Weights of a small GPT-style language model, trained from scratch on English Wikipedia.
Size: 10 layers, vocabulary 8192, 44M parameters.
Architecture: RMSNorm before each block, untied embeddings, capped logits.
Training: a variant of Adam for these matrices, 488M tokens, 7444 steps.
Each number is 200 + 20 x the weight over its row's rms, rounded and kept within 0 to 999. Layers, rows and columns count from 0. The size before them is the row's rms in percent of the matrix's.

# up: layer 5 MLP up, 3584x448, rms 0.0641, rows 3327-3379, columns 320-383
# down: layer 5 MLP down (transposed), 3584x448, rms 0.0579, rows 3327-3378, columns 320-383
up3327,094,216,195,195,182,200,178,197,238,225,183,193,211,196,182,200,177,194,184,216,233,202,181,224,182,194,192,219,248,206,183,223,211,176,224,180,195,202,214,204,238,195,226,252,194,188,162,197,222,185,163,213,188,178,204,186,210,197,184,223,219,222,229,231,203
down3327,095,218,190,207,184,204,210,185,187,204,169,194,223,195,217,203,190,196,219,210,206,221,241,228,223,179,230,198,223,195,212,188,226,195,213,189,169,191,180,203,208,213,150,166,198,244,224,204,197,197,229,228,212,208,199,181,222,246,182,191,235,197,197,213,194
up3328,101,182,206,172,212,203,190,214,209,189,189,197,171,192,201,221,203,185,229,174,214,167,223,188,217,214,197,222,172,195,200,222,184,182,174,197,207,221,214,202,183,188,194,227,193,188,228,251,209,189,209,180,214,193,226,242,200,205,229,198,187,204,243,216,208
down3328,101,158,237,216,142,197,180,192,192,203,207,182,191,227,191,224,212,211,201,180,196,176,212,176,183,201,202,200,200,226,166,206,208,182,171,208,195,186,168,218,203,203,212,200,223,207,205,212,210,227,204,222,183,198,166,196,179,208,179,207,226,179,186,180,202
up3329,099,237,199,188,209,223,239,204,206,222,191,197,186,240,196,183,224,191,187,181,235,182,199,194,212,191,182,175,210,252,194,215,184,196,198,209,182,183,225,209,217,205,208,214,240,200,195,196,170,191,188,197,173,196,178,231,211,205,198,180,210,197,233,198,210
down3329,097,216,194,186,216,193,167,182,225,193,228,192,206,222,176,185,192,219,166,214,161,202,162,199,210,210,225,198,245,180,197,194,258,191,191,194,163,211,186,217,197,182,239,213,182,239,204,215,227,158,185,219,209,206,232,184,167,169,189,224,198,214,148,201,193
up3330,093,180,219,213,251,203,188,218,171,223,179,228,219,224,158,222,200,204,236,170,225,174,213,189,186,217,209,216,219,202,175,232,201,210,207,208,202,173,175,237,179,221,197,201,186,197,183,171,212,194,187,220,179,223,180,197,195,217,199,178,185,192,214,237,195
down3330,092,212,225,226,201,207,235,188,207,174,186,188,202,226,198,244,241,161,233,206,194,164,189,191,233,175,236,152,200,176,188,160,220,188,229,187,201,204,181,190,205,226,168,187,189,262,167,218,226,186,182,205,208,184,184,196,196,193,193,206,208,213,199,183,190
up3331,099,220,191,214,221,193,212,208,208,201,193,205,201,202,186,177,186,192,187,196,198,198,203,186,221,242,214,215,231,200,181,197,184,190,176,218,211,179,136,201,210,223,220,204,174,196,239,169,215,229,219,233,204,220,198,208,171,194,181,181,206,192,198,202,195
down3331,098,191,185,186,199,217,247,216,213,162,179,212,193,227,213,210,192,235,204,212,178,196,165,182,208,167,196,199,198,194,198,201,206,185,166,199,226,164,174,230,214,180,218,217,177,234,188,175,174,197,178,208,179,213,195,190,202,198,224,213,214,219,174,202,214
up3332,103,169,200,174,208,201,201,192,215,192,235,180,180,180,193,154,207,187,202,207,203,187,183,200,189,154,183,203,225,233,169,206,219,213,163,202,194,219,183,167,196,196,249,251,213,193,202,211,254,188,179,256,224,218,173,187,192,184,192,176,177,167,183,215,178
down3332,103,215,195,198,239,222,212,188,201,180,242,177,222,196,192,199,199,193,204,225,146,168,204,227,165,225,195,185,193,207,190,216,191,183,182,255,213,187,228,209,200,170,219,200,222,148,186,162,215,204,207,204,198,205,233,186,177,199,203,219,204,193,218,186,216
up3333,101,178,173,198,189,249,188,179,178,212,240,228,199,223,195,215,195,182,196,210,215,215,188,193,206,211,214,200,212,180,180,210,215,176,199,235,242,224,211,189,176,174,223,224,197,187,193,190,182,190,198,237,175,225,186,195,214,163,191,215,216,208,202,211,181
down3333,102,227,199,202,200,201,243,208,175,172,217,151,186,237,199,180,208,212,205,212,188,193,190,183,192,218,199,208,204,206,207,221,190,192,229,236,213,184,207,210,212,188,217,200,206,227,189,200,224,211,208,229,215,201,227,178,196,189,206,241,215,207,212,208,193
up3334,103,200,211,216,196,210,175,172,191,212,197,207,216,224,189,211,228,192,229,197,215,198,213,187,206,198,171,173,212,221,172,187,180,168,186,174,229,155,227,208,191,221,180,226,245,198,220,179,186,204,207,189,221,172,212,215,209,196,191,202,210,167,202,209,223
down3334,104,204,192,169,188,193,215,237,183,203,204,189,195,219,221,172,201,180,186,179,204,174,194,190,173,155,169,216,217,189,196,218,176,205,195,189,200,201,234,186,199,186,205,239,227,191,192,185,225,196,221,160,223,164,223,194,227,185,201,224,197,200,177,216,240
up3335,101,186,247,229,208,207,188,211,239,215,220,167,184,205,181,177,218,161,203,216,203,221,193,215,185,208,193,199,264,219,191,200,204,200,185,217,163,215,192,219,190,206,202,227,215,188,198,208,209,179,211,224,175,198,210,221,174,219,230,190,200,209,215,196,213
down3335,104,205,203,225,229,193,215,265,176,223,233,216,197,208,188,228,208,212,175,206,243,193,215,176,196,201,185,184,212,210,214,230,165,193,193,175,174,186,213,192,213,194,223,226,219,168,236,185,196,201,178,207,182,199,207,164,236,176,192,215,228,189,206,160,197
up3336,089,221,204,186,217,219,203,204,185,192,202,212,207,228,228,216,206,191,188,188,217,201,203,202,175,216,188,140,203,247,169,215,180,182,201,178,158,200,223,238,226,193,180,210,205,195,238,242,186,194,164,197,203,216,201,203,221,202,183,200,218,205,209,184,176
down3336,091,208,223,228,234,183,211,196,193,176,192,196,216,167,234,231,190,183,210,193,158,226,211,197,209,206,221,205,229,237,245,209,185,237,216,143,208,251,152,195,176,215,222,152,212,220,209,218,244,187,233,193,249,258,209,165,213,186,195,192,200,213,182,209,208
up3337,103,175,195,190,209,203,207,183,246,209,179,198,191,188,199,198,179,182,196,194,197,204,213,168,213,174,238,181,187,187,186,193,204,213,160,194,222,181,209,229,195,198,204,221,163,147,184,225,178,209,219,191,216,221,186,252,197,239,224,204,207,189,214,203,224
down3337,103,200,222,198,183,197,189,202,198,203,232,215,183,195,203,168,215,226,210,188,211,187,163,206,185,231,207,194,224,191,189,202,169,177,211,198,170,218,223,174,241,179,238,226,185,195,192,190,217,223,212,183,184,202,208,184,217,220,184,186,203,211,224,207,188
up3338,089,213,204,215,192,208,180,196,235,197,208,223,201,199,213,193,236,167,210,208,179,227,205,185,168,204,239,240,220,224,151,174,172,187,198,232,188,205,248,201,175,142,195,241,215,201,229,197,176,205,219,187,210,195,197,174,230,183,204,185,218,178,235,210,208
down3338,092,176,182,217,219,180,232,199,190,231,174,201,187,192,215,155,195,233,158,215,161,208,200,165,210,179,185,233,249,186,201,210,198,225,178,205,173,169,204,179,214,177,180,233,218,185,213,197,193,213,202,222,162,175,192,194,182,188,225,199,216,163,206,174,209
up3339,103,206,212,179,227,181,193,183,221,199,194,187,190,210,181,196,160,151,180,186,216,179,217,218,203,231,184,185,211,213,170,212,143,210,198,193,208,212,207,226,186,196,232,214,167,206,212,174,211,191,208,221,181,207,220,204,224,204,188,202,190,175,202,178,198
down3339,106,198,211,192,210,227,184,171,196,211,199,201,207,176,180,190,214,134,206,202,165,243,192,183,231,183,187,185,187,165,211,185,206,231,176,197,186,199,212,238,186,178,230,201,200,199,187,229,182,203,190,230,173,181,228,218,197,197,222,226,208,207,198,207,190
up3340,091,183,212,197,217,243,152,187,163,223,152,208,208,207,163,210,175,187,243,187,214,163,232,172,168,204,212,210,198,196,198,192,210,166,221,177,149,218,199,182,175,195,227,223,221,191,182,203,204,220,175,192,216,213,150,204,188,219,181,172,227,208,174,207,165
down3340,092,188,170,185,185,233,172,172,185,190,141,184,199,206,230,170,206,227,171,173,193,189,206,160,192,230,228,213,237,197,212,177,199,208,180,174,224,204,225,195,202,222,162,183,216,205,208,215,219,174,191,209,191,156,226,223,194,193,192,212,195,211,232,212,198
up3341,110,178,216,173,202,208,187,221,223,169,231,204,193,195,221,240,200,185,209,204,217,199,214,196,195,226,208,224,211,183,210,227,196,175,215,231,187,246,177,244,172,198,203,246,178,176,202,182,194,188,208,226,211,181,193,186,196,168,248,205,166,196,226,210,181
down3341,109,162,217,209,208,198,256,210,167,251,181,211,208,226,201,202,201,230,199,180,231,201,224,189,207,217,187,200,231,193,200,201,218,173,190,174,205,218,188,185,208,174,227,203,218,168,206,202,222,222,209,201,186,202,208,214,246,212,206,209,204,166,165,188,202
up3342,098,169,194,147,212,189,200,200,229,193,207,240,197,209,211,173,209,166,186,197,203,215,225,190,202,228,211,213,233,182,212,169,233,175,213,225,186,224,213,215,217,192,205,189,206,206,223,186,196,210,196,182,173,174,203,224,211,191,233,187,202,195,214,189,199
down3342,097,201,212,236,202,182,193,175,208,195,209,233,185,208,217,205,209,215,195,204,187,198,183,187,201,208,188,183,202,168,204,186,229,235,198,184,227,194,223,194,203,233,188,200,195,252,215,211,198,187,199,180,175,190,179,191,188,208,188,191,208,206,178,169,148
up3343,098,213,265,228,204,193,204,176,228,196,191,196,224,234,229,194,232,200,223,213,154,188,178,218,171,189,207,193,204,242,195,201,196,172,172,185,208,189,196,207,197,203,196,222,213,205,204,182,204,205,218,163,223,186,189,187,179,188,205,168,187,211,214,169,201
down3343,099,224,193,196,198,187,196,209,210,196,199,191,174,181,178,227,197,209,204,184,207,182,210,181,254,221,233,190,212,202,226,173,218,179,225,239,185,205,182,187,218,215,192,187,173,206,188,216,196,199,198,208,187,215,200,229,249,195,188,212,187,154,184,163,175
up3344,088,218,197,212,191,197,198,166,180,193,191,187,207,199,209,222,199,204,193,178,205,178,224,217,189,217,221,190,211,228,212,214,211,209,221,182,163,239,176,167,188,177,196,220,207,188,219,204,197,222,197,221,168,188,192,229,191,176,225,212,196,221,195,178,178
down3344,090,196,223,189,225,212,202,200,186,221,187,174,181,212,207,213,184,210,194,212,202,204,161,173,176,205,196,213,254,228,186,139,189,170,247,235,221,217,195,217,166,228,212,180,202,250,228,176,221,194,175,193,199,188,203,164,187,195,195,161,174,165,224,209,199
up3345,097,188,195,169,184,202,202,225,189,242,209,250,205,217,197,201,196,209,228,194,177,182,212,185,176,229,197,185,183,201,196,199,205,171,204,193,182,200,167,226,206,181,192,246,225,197,194,236,226,239,201,216,146,175,223,188,202,217,187,175,215,176,197,171,207
down3345,096,243,187,212,200,186,180,204,232,189,212,187,174,171,200,191,217,183,193,188,198,221,200,205,189,175,198,207,219,220,213,217,189,224,203,204,210,202,215,200,185,211,221,196,210,194,232,168,193,224,220,163,209,211,230,225,232,214,203,200,186,202,184,205,238
up3346,116,170,190,198,228,201,199,172,201,200,228,211,194,240,191,151,218,192,196,157,222,192,194,186,202,196,201,242,231,215,150,155,185,220,182,213,186,206,206,224,176,175,220,230,261,186,220,201,182,213,216,200,215,200,212,237,214,197,183,205,189,203,237,208,205
down3346,110,191,208,167,200,180,201,214,189,250,184,209,213,193,208,204,198,186,180,206,225,224,207,172,232,194,197,170,216,201,175,188,194,186,214,195,175,219,215,183,224,166,216,181,209,124,228,196,220,175,189,195,215,183,208,205,182,222,204,205,159,179,186,150,216
up3347,103,167,205,153,185,186,173,195,188,184,182,187,226,196,202,169,198,202,224,204,179,158,193,186,212,209,230,206,204,222,194,256,181,196,207,212,176,236,213,253,191,184,212,214,192,189,242,203,220,196,242,207,199,175,220,257,208,191,218,178,181,168,211,173,201
down3347,102,186,197,198,172,200,246,212,214,182,191,194,176,257,231,175,219,200,209,182,182,190,249,201,224,194,195,173,169,211,182,220,199,198,165,183,208,218,193,207,228,189,167,197,216,222,203,222,177,208,212,221,190,201,186,173,204,183,182,255,214,188,166,216,179
up3348,098,188,216,183,212,205,176,186,254,184,165,211,241,181,217,189,200,196,218,233,227,212,235,211,208,205,178,231,199,226,212,193,173,207,158,210,205,196,185,223,200,159,160,216,204,190,185,231,169,222,207,194,219,237,191,180,238,249,215,222,243,205,194,224,196
down3348,098,208,194,190,178,195,207,210,197,195,197,200,198,184,189,201,199,183,199,184,183,197,190,193,216,191,168,204,225,204,179,231,217,200,194,210,182,204,183,215,223,183,202,201,202,167,175,220,189,207,231,198,199,238,190,167,187,213,228,166,173,173,235,221,194
up3349,115,199,215,196,210,201,171,176,221,214,189,209,225,215,194,226,180,198,175,177,205,186,197,184,207,228,220,195,235,204,200,167,197,173,202,209,180,175,156,184,205,206,204,215,239,195,216,222,252,228,208,237,221,176,239,177,212,213,198,201,161,220,220,174,200
down3349,107,203,172,204,205,225,162,220,228,172,176,190,226,179,202,180,210,172,202,216,203,212,228,194,202,205,184,184,202,156,207,155,209,226,224,203,190,186,210,192,207,208,179,184,206,183,192,189,178,258,243,178,243,175,232,205,237,203,174,245,184,258,195,209,183
up3350,104,194,203,179,209,156,198,180,201,189,192,194,223,183,189,196,193,199,190,179,227,214,199,182,179,190,224,237,202,208,192,172,156,210,212,212,219,208,184,180,217,184,193,252,203,157,204,200,160,180,218,209,204,204,209,210,167,197,210,181,215,171,241,210,208
down3350,107,153,215,228,205,208,235,189,210,184,162,184,193,200,201,209,178,188,220,206,193,185,209,169,195,248,196,199,213,191,190,168,216,206,221,212,197,180,202,194,204,206,216,134,235,188,182,213,201,179,206,238,201,222,196,197,200,215,203,210,197,211,207,191,185
up3351,113,188,197,174,178,185,205,205,202,199,184,206,192,205,189,188,229,193,173,195,217,204,210,235,156,245,178,193,254,238,193,181,158,178,212,230,231,192,163,232,186,231,241,185,195,188,186,153,219,203,185,221,209,214,224,178,192,191,204,196,201,194,216,170,170
down3351,109,225,189,206,223,230,172,201,194,195,203,202,186,152,191,194,218,232,208,212,214,212,194,209,196,233,199,202,191,205,200,189,227,206,188,211,195,178,191,216,216,197,197,170,192,166,171,217,237,187,188,185,217,207,196,188,197,182,190,211,222,167,230,195,191
up3352,091,240,189,197,207,208,204,211,187,202,172,209,199,172,165,211,193,191,211,206,204,202,224,223,203,202,228,195,221,209,178,226,184,201,202,216,197,177,198,201,216,200,194,189,198,194,190,198,171,194,192,239,172,188,216,209,192,197,202,172,205,212,183,175,208
down3352,090,138,219,218,172,180,209,266,215,199,198,213,187,201,157,209,194,207,179,224,212,177,185,185,178,251,191,194,177,200,198,201,232,196,217,209,204,160,200,184,218,194,228,218,202,197,200,194,222,210,231,207,225,191,214,200,217,215,185,221,178,195,237,214,218
up3353,097,149,218,179,215,201,182,195,237,185,183,188,177,217,212,187,188,177,228,200,204,233,190,187,187,214,159,177,201,183,203,212,167,165,229,198,192,197,210,230,202,212,186,221,188,189,196,223,211,215,241,235,225,207,219,168,183,215,208,169,183,227,188,181,190
down3353,101,189,216,169,193,199,227,210,220,200,222,194,213,201,153,173,188,202,203,164,216,198,182,238,180,212,230,213,158,224,170,214,160,217,205,176,183,177,194,193,163,190,189,202,209,240,196,195,191,186,185,213,201,179,172,212,221,181,194,232,188,240,156,221,184
up3354,100,210,198,212,168,164,203,175,218,250,237,186,203,243,196,196,196,181,187,223,188,215,182,157,187,219,196,189,229,235,210,218,192,132,172,206,198,193,184,233,203,204,197,201,204,186,197,175,181,187,168,203,190,211,174,202,176,180,249,211,224,185,175,192,230
down3354,098,164,210,193,197,209,169,186,234,217,217,178,187,200,189,239,165,211,180,229,163,178,206,198,199,198,202,176,205,174,232,200,214,216,168,218,215,207,196,191,188,240,244,191,192,159,200,210,211,137,201,205,202,189,148,210,176,249,249,188,198,184,231,216,161
up3355,096,172,206,183,163,212,214,190,204,229,254,191,207,206,205,186,208,198,195,193,213,216,214,218,185,251,202,213,235,218,217,244,192,149,216,200,189,197,163,210,230,192,215,202,189,186,189,182,219,199,212,244,177,210,227,218,219,198,199,224,188,196,221,237,224
down3355,096,216,195,186,185,212,169,190,202,194,198,210,222,159,190,205,231,168,220,194,180,200,192,173,197,216,182,191,222,182,181,210,203,225,225,232,196,271,195,185,223,231,198,217,173,199,164,208,170,220,189,198,219,207,178,208,195,233,210,216,192,160,195,191,272
up3356,100,179,212,216,236,206,203,190,210,187,176,201,227,178,180,226,200,183,195,225,228,197,212,199,182,217,196,210,219,177,167,213,226,190,186,191,223,238,208,226,176,177,182,193,203,175,223,229,209,205,196,217,204,198,161,253,178,169,189,195,227,193,198,178,217
down3356,100,213,195,162,212,210,228,200,209,177,172,212,205,229,142,189,199,176,202,217,190,169,213,234,201,201,203,209,183,180,175,186,208,191,200,158,200,249,191,216,190,192,187,169,175,184,200,179,221,190,225,190,192,217,173,180,221,210,195,198,199,174,224,195,225
up3357,099,232,206,219,228,190,184,185,217,214,224,234,195,205,188,206,196,187,210,175,184,188,200,183,212,186,201,208,202,177,214,200,178,196,215,232,217,190,229,193,151,203,183,196,216,184,208,187,207,191,158,171,203,182,201,211,198,221,190,176,182,181,225,196,206
down3357,098,178,219,185,206,211,210,240,227,201,182,230,208,220,197,195,188,209,191,219,192,179,193,211,183,163,203,218,171,201,194,207,205,186,201,195,201,211,227,220,179,194,209,188,199,204,199,225,209,192,206,225,185,200,186,193,206,190,210,177,210,251,187,175,200
up3358,087,220,189,200,217,215,229,189,212,229,225,215,170,179,205,172,206,166,236,224,186,220,213,171,188,251,209,173,242,205,175,183,197,216,221,221,197,250,204,201,220,215,163,200,215,177,209,220,193,206,205,194,157,197,174,206,199,199,205,201,230,174,206,206,192
down3358,089,180,201,186,205,211,191,190,193,227,183,177,206,218,212,153,178,219,201,216,205,167,194,178,190,204,196,196,217,205,188,197,173,212,207,196,200,184,227,156,226,169,200,226,196,181,196,197,167,192,220,176,200,209,186,199,160,206,202,207,190,177,187,197,225
up3359,093,174,202,155,190,188,189,170,218,214,206,200,211,197,208,166,188,197,201,204,210,184,228,186,216,219,203,233,215,214,183,198,175,174,215,245,191,202,185,183,186,171,213,227,191,156,233,204,240,229,201,188,203,185,224,184,156,196,225,152,200,212,232,231,226
down3359,097,234,196,219,200,171,169,197,198,214,217,163,218,205,205,230,268,225,214,187,216,184,203,166,189,202,216,201,157,190,198,221,171,186,181,223,220,215,221,215,217,206,187,213,198,184,213,191,236,206,198,176,179,187,231,185,196,206,216,217,186,205,191,182,192
up3360,111,199,209,211,185,205,208,158,185,220,176,203,198,217,182,187,174,169,234,226,195,153,194,220,174,194,196,219,205,187,206,194,222,170,192,184,184,189,192,211,195,171,214,192,172,192,198,172,193,219,169,196,195,212,178,182,195,228,214,212,223,220,227,195,191
down3360,108,194,170,195,191,237,207,186,195,210,194,256,187,193,202,202,200,207,201,205,198,200,221,196,250,216,158,233,199,178,202,203,180,225,203,178,170,182,179,196,210,162,179,162,181,201,210,199,179,204,191,190,216,191,207,195,216,193,182,227,193,241,197,208,203
up3361,094,221,198,183,229,185,238,175,243,193,206,206,174,182,204,164,181,178,182,156,219,203,219,200,195,204,204,219,195,219,173,172,187,208,186,233,165,225,202,175,175,212,176,187,209,205,210,196,165,238,220,234,209,201,175,206,188,219,190,188,188,198,220,239,199
down3361,093,210,210,227,235,207,205,228,187,183,217,205,201,180,185,236,203,236,202,193,204,200,177,195,228,193,220,196,247,182,206,210,240,184,204,181,189,171,216,184,198,174,225,193,231,182,190,228,198,204,222,182,237,180,205,181,200,222,187,170,208,225,198,170,208
up3362,115,188,198,202,185,190,186,170,223,217,225,182,199,190,182,196,167,176,190,230,204,193,177,212,194,214,206,195,212,199,199,163,212,203,201,194,193,201,202,180,219,184,216,201,176,180,199,226,183,186,200,157,166,165,134,223,191,210,215,170,191,197,219,206,186
down3362,111,241,190,203,228,173,205,169,207,188,173,170,206,198,211,203,171,188,182,167,178,198,229,212,184,235,238,183,219,182,195,183,179,177,195,182,170,209,195,187,183,188,159,188,224,154,210,175,202,187,217,180,212,214,223,207,207,221,198,164,189,198,185,203,160
up3363,102,201,213,181,211,221,168,202,195,202,219,169,207,247,175,221,208,180,159,197,180,198,192,209,194,202,237,213,176,230,177,190,152,237,174,211,209,164,168,201,165,199,179,191,187,168,214,221,171,172,202,176,213,188,194,210,220,220,199,194,222,210,208,217,205
down3363,101,214,185,204,171,159,206,197,189,216,216,189,198,187,168,179,209,181,199,218,205,250,195,167,224,176,227,189,186,183,203,225,199,202,182,197,209,191,172,168,188,212,196,255,183,219,214,210,197,213,211,226,203,192,175,172,239,175,205,210,202,185,175,219,216
up3364,096,211,217,213,228,207,207,203,215,245,215,192,187,195,211,210,161,183,179,213,221,196,179,208,196,235,226,198,201,196,192,157,197,193,214,230,206,184,181,226,232,190,209,184,164,192,198,215,175,204,189,210,190,263,186,237,202,199,183,191,221,191,179,211,184
down3364,096,191,185,214,210,209,220,216,195,200,181,185,205,180,219,181,161,163,194,214,214,235,205,236,196,186,219,198,187,212,238,219,187,152,205,204,192,222,216,141,208,201,188,206,211,218,180,183,201,173,185,195,210,186,203,224,217,208,223,180,217,192,196,201,171
up3365,108,220,226,197,218,205,188,170,260,208,212,229,216,204,188,183,206,190,215,196,245,189,160,185,163,222,224,200,209,187,165,235,193,209,198,185,206,173,186,224,194,195,213,196,202,179,217,209,224,192,212,208,191,201,217,211,229,208,208,204,194,168,170,262,170
down3365,107,177,196,220,203,191,215,218,181,162,241,190,179,192,179,174,195,158,188,219,178,198,198,197,184,196,175,181,207,173,196,207,198,184,193,186,161,177,234,207,203,217,194,194,202,209,238,196,182,204,194,194,166,232,230,225,179,192,205,218,181,200,218,181,188
up3366,101,175,235,136,195,210,171,197,219,184,201,220,237,188,181,174,172,169,221,253,230,200,200,202,181,213,215,238,207,199,179,225,190,175,162,196,210,176,189,195,185,195,200,211,192,197,239,207,228,241,210,214,213,204,223,214,143,180,197,178,226,175,231,185,223
down3366,104,209,204,163,227,193,201,173,224,230,174,181,199,242,194,190,201,198,192,186,184,192,211,225,216,198,233,219,184,196,185,198,182,217,188,168,209,191,167,160,195,228,245,204,204,251,198,197,196,189,206,177,201,251,211,238,212,185,188,152,188,215,148,228,191
up3367,098,197,188,195,202,190,201,201,204,209,172,200,204,247,209,200,208,208,250,170,199,204,166,198,211,204,186,187,226,212,210,205,172,234,187,214,167,209,167,188,238,144,195,204,208,177,226,214,234,205,207,225,172,180,225,190,221,213,221,222,230,217,185,206,194
down3367,099,205,196,195,239,187,193,203,188,174,230,205,234,183,188,180,170,198,159,204,210,181,201,189,210,208,191,158,201,170,210,211,208,175,219,208,162,195,159,177,210,179,215,200,175,187,205,227,194,204,185,202,197,201,215,191,192,230,210,195,164,239,187,207,192
up3368,086,213,209,211,212,186,190,180,187,202,157,233,193,227,207,181,210,198,205,239,207,196,204,197,171,189,202,216,208,213,194,217,205,187,190,188,202,168,174,177,176,185,204,199,198,204,207,219,186,224,209,201,243,181,205,186,196,224,209,190,210,214,202,206,219
down3368,086,199,217,160,183,180,180,204,214,239,205,219,238,227,175,165,230,202,173,192,193,219,188,186,243,207,214,227,208,182,216,210,159,235,191,174,200,234,200,230,182,225,192,217,195,217,221,171,204,172,192,167,236,218,229,190,183,175,221,201,187,190,206,205,174
up3369,101,212,217,227,212,229,178,156,236,181,210,225,203,218,216,193,227,145,216,198,177,235,224,188,193,233,191,185,217,204,210,188,170,204,161,197,250,220,224,204,215,230,218,230,175,181,185,199,208,166,201,170,214,153,178,216,200,204,209,192,180,197,216,223,208
down3369,106,215,202,192,193,193,188,220,208,153,201,209,167,250,185,215,223,208,226,171,242,203,199,184,172,161,196,182,183,182,196,213,168,212,196,164,216,204,188,212,185,176,207,220,162,186,180,177,182,215,229,183,157,217,204,159,230,218,194,211,191,210,223,200,197
up3370,109,189,221,220,207,202,144,183,175,207,210,198,206,237,183,165,221,190,198,168,210,202,231,230,202,208,218,219,193,210,207,197,188,176,207,204,180,185,192,200,195,166,198,248,214,161,203,192,204,207,223,208,216,194,213,222,217,213,158,231,183,170,223,204,201
down3370,108,182,176,182,217,182,217,201,240,221,237,198,211,176,220,205,178,209,182,214,243,219,175,209,199,153,170,191,193,164,195,184,218,186,187,198,194,221,220,163,221,208,191,221,194,217,199,174,231,187,218,181,175,190,209,217,221,198,217,194,212,194,210,171,212
up3371,082,210,213,174,196,203,200,221,226,202,205,210,220,224,203,186,209,190,179,200,199,187,210,227,173,202,198,215,182,226,202,205,178,197,219,170,195,210,225,204,172,219,195,210,248,191,190,216,171,211,171,206,207,199,204,191,199,204,211,186,187,206,180,198,181
down3371,079,203,179,215,194,202,163,201,174,203,205,193,183,181,199,192,198,176,200,174,204,172,201,156,219,223,174,198,199,187,212,194,216,227,182,219,212,194,181,191,201,181,181,192,171,261,258,194,229,200,202,236,161,223,178,192,214,188,193,204,217,208,256,219,194
up3372,099,232,243,174,178,192,194,214,219,161,164,173,205,187,201,248,219,177,178,173,199,170,194,205,202,226,205,200,211,201,224,225,171,202,189,200,193,247,201,230,220,194,223,214,214,204,174,214,201,188,233,190,194,187,223,178,203,198,208,183,189,241,269,176,189
down3372,101,202,230,212,214,211,201,197,204,176,192,221,233,181,226,175,200,205,183,168,181,196,234,201,184,204,159,227,149,192,196,196,179,201,201,217,200,199,184,203,225,185,218,229,203,223,198,185,207,219,197,204,229,188,216,199,212,165,210,202,198,225,178,211,199
up3373,094,196,204,168,200,199,194,184,255,224,229,212,211,221,158,176,180,189,170,188,214,175,183,207,176,215,216,188,223,219,184,173,158,198,170,204,187,192,166,204,189,168,185,210,197,214,191,197,185,191,229,213,202,215,150,223,198,227,196,209,207,233,207,177,208
down3373,092,200,215,214,202,223,236,226,223,207,186,241,210,217,211,250,213,214,215,183,205,222,213,165,226,185,138,210,199,150,224,212,224,207,204,199,211,219,171,203,219,212,190,207,183,212,160,220,198,163,238,185,174,217,171,175,193,167,214,198,196,187,194,199,216
up3374,106,187,213,213,244,210,161,224,230,191,193,172,183,197,171,225,228,181,179,201,181,206,210,232,149,210,191,198,198,197,225,188,188,169,225,197,192,196,196,181,201,192,197,213,189,198,191,197,196,189,201,205,188,209,217,181,187,241,209,204,182,237,197,188,173
down3374,107,198,224,210,201,192,194,190,215,194,193,191,198,228,242,214,219,233,203,221,223,194,195,198,198,201,193,185,179,185,181,218,206,174,188,195,236,174,189,216,204,194,207,212,212,218,202,236,190,193,205,180,231,189,224,174,241,199,199,193,216,192,208,173,212
up3375,105,147,211,189,208,181,191,204,176,219,197,229,190,199,175,189,232,187,199,224,204,189,216,201,183,198,204,197,203,223,155,215,193,207,195,171,209,177,199,212,210,187,215,191,199,191,220,187,231,208,182,194,180,188,183,215,207,225,198,177,196,197,192,226,180
down3375,102,212,192,193,179,166,196,222,178,162,194,214,203,196,196,215,194,157,196,224,207,212,209,241,211,227,234,219,222,205,222,190,235,199,202,201,190,195,226,219,165,211,181,212,187,209,169,194,227,219,199,215,221,190,203,187,202,186,208,202,234,200,201,208,208
up3376,108,203,207,171,200,210,190,199,203,234,237,189,198,208,191,233,221,198,174,175,219,169,211,225,184,217,208,190,212,209,186,190,180,199,190,203,211,194,183,226,209,196,175,208,240,191,241,206,211,186,206,213,201,200,188,199,202,208,195,172,225,210,221,200,190
down3376,107,201,212,187,199,215,198,233,212,230,233,237,197,185,236,185,212,231,200,219,223,203,214,181,205,208,191,215,196,191,241,213,198,196,204,210,198,230,209,195,202,169,186,250,179,169,221,210,214,202,206,165,183,165,208,228,171,171,198,197,174,179,186,191,203
up3377,104,196,212,182,227,237,210,209,216,199,168,212,200,197,234,217,200,191,190,174,230,179,185,193,186,191,183,192,206,211,185,168,207,220,209,193,214,203,172,174,147,179,218,206,180,197,185,190,189,177,196,165,218,186,179,184,210,192,204,194,198,205,207,186,194
down3377,100,184,198,214,178,194,194,214,214,199,174,182,166,192,187,210,240,186,163,201,205,184,165,196,211,179,193,186,204,185,201,179,212,191,186,198,201,199,215,215,206,203,177,220,169,240,181,188,204,192,177,217,207,202,180,206,184,209,180,191,230,246,202,173,169
up3378,117,232,241,226,216,196,188,196,207,233,194,173,185,197,234,186,222,162,151,176,217,186,188,174,194,236,202,194,272,201,178,194,187,202,192,204,197,212,171,213,205,230,207,216,201,200,185,170,171,211,217,207,214,208,183,202,197,183,188,170,201,201,211,176,196
down3378,114,184,172,171,198,226,188,176,208,198,209,215,205,189,245,181,218,202,210,187,214,220,202,181,197,169,220,194,196,200,179,172,189,220,177,214,222,165,224,242,210,192,176,155,200,177,226,202,171,212,188,185,239,156,186,174,194,209,194,231,168,214,194,191,205
up3379,103,204,200,170,204,205,187,182,215,196,194,209,202,211,210,193,192,198,196,189,221,196,187,230,175,234,179,192,223,198,206,174,206,237,183,217,180,181,178,194,178,156,193,205,214,181,220,222,208,239,187,204,213,222,185,234,206,193,177,193,196,196,180,213,188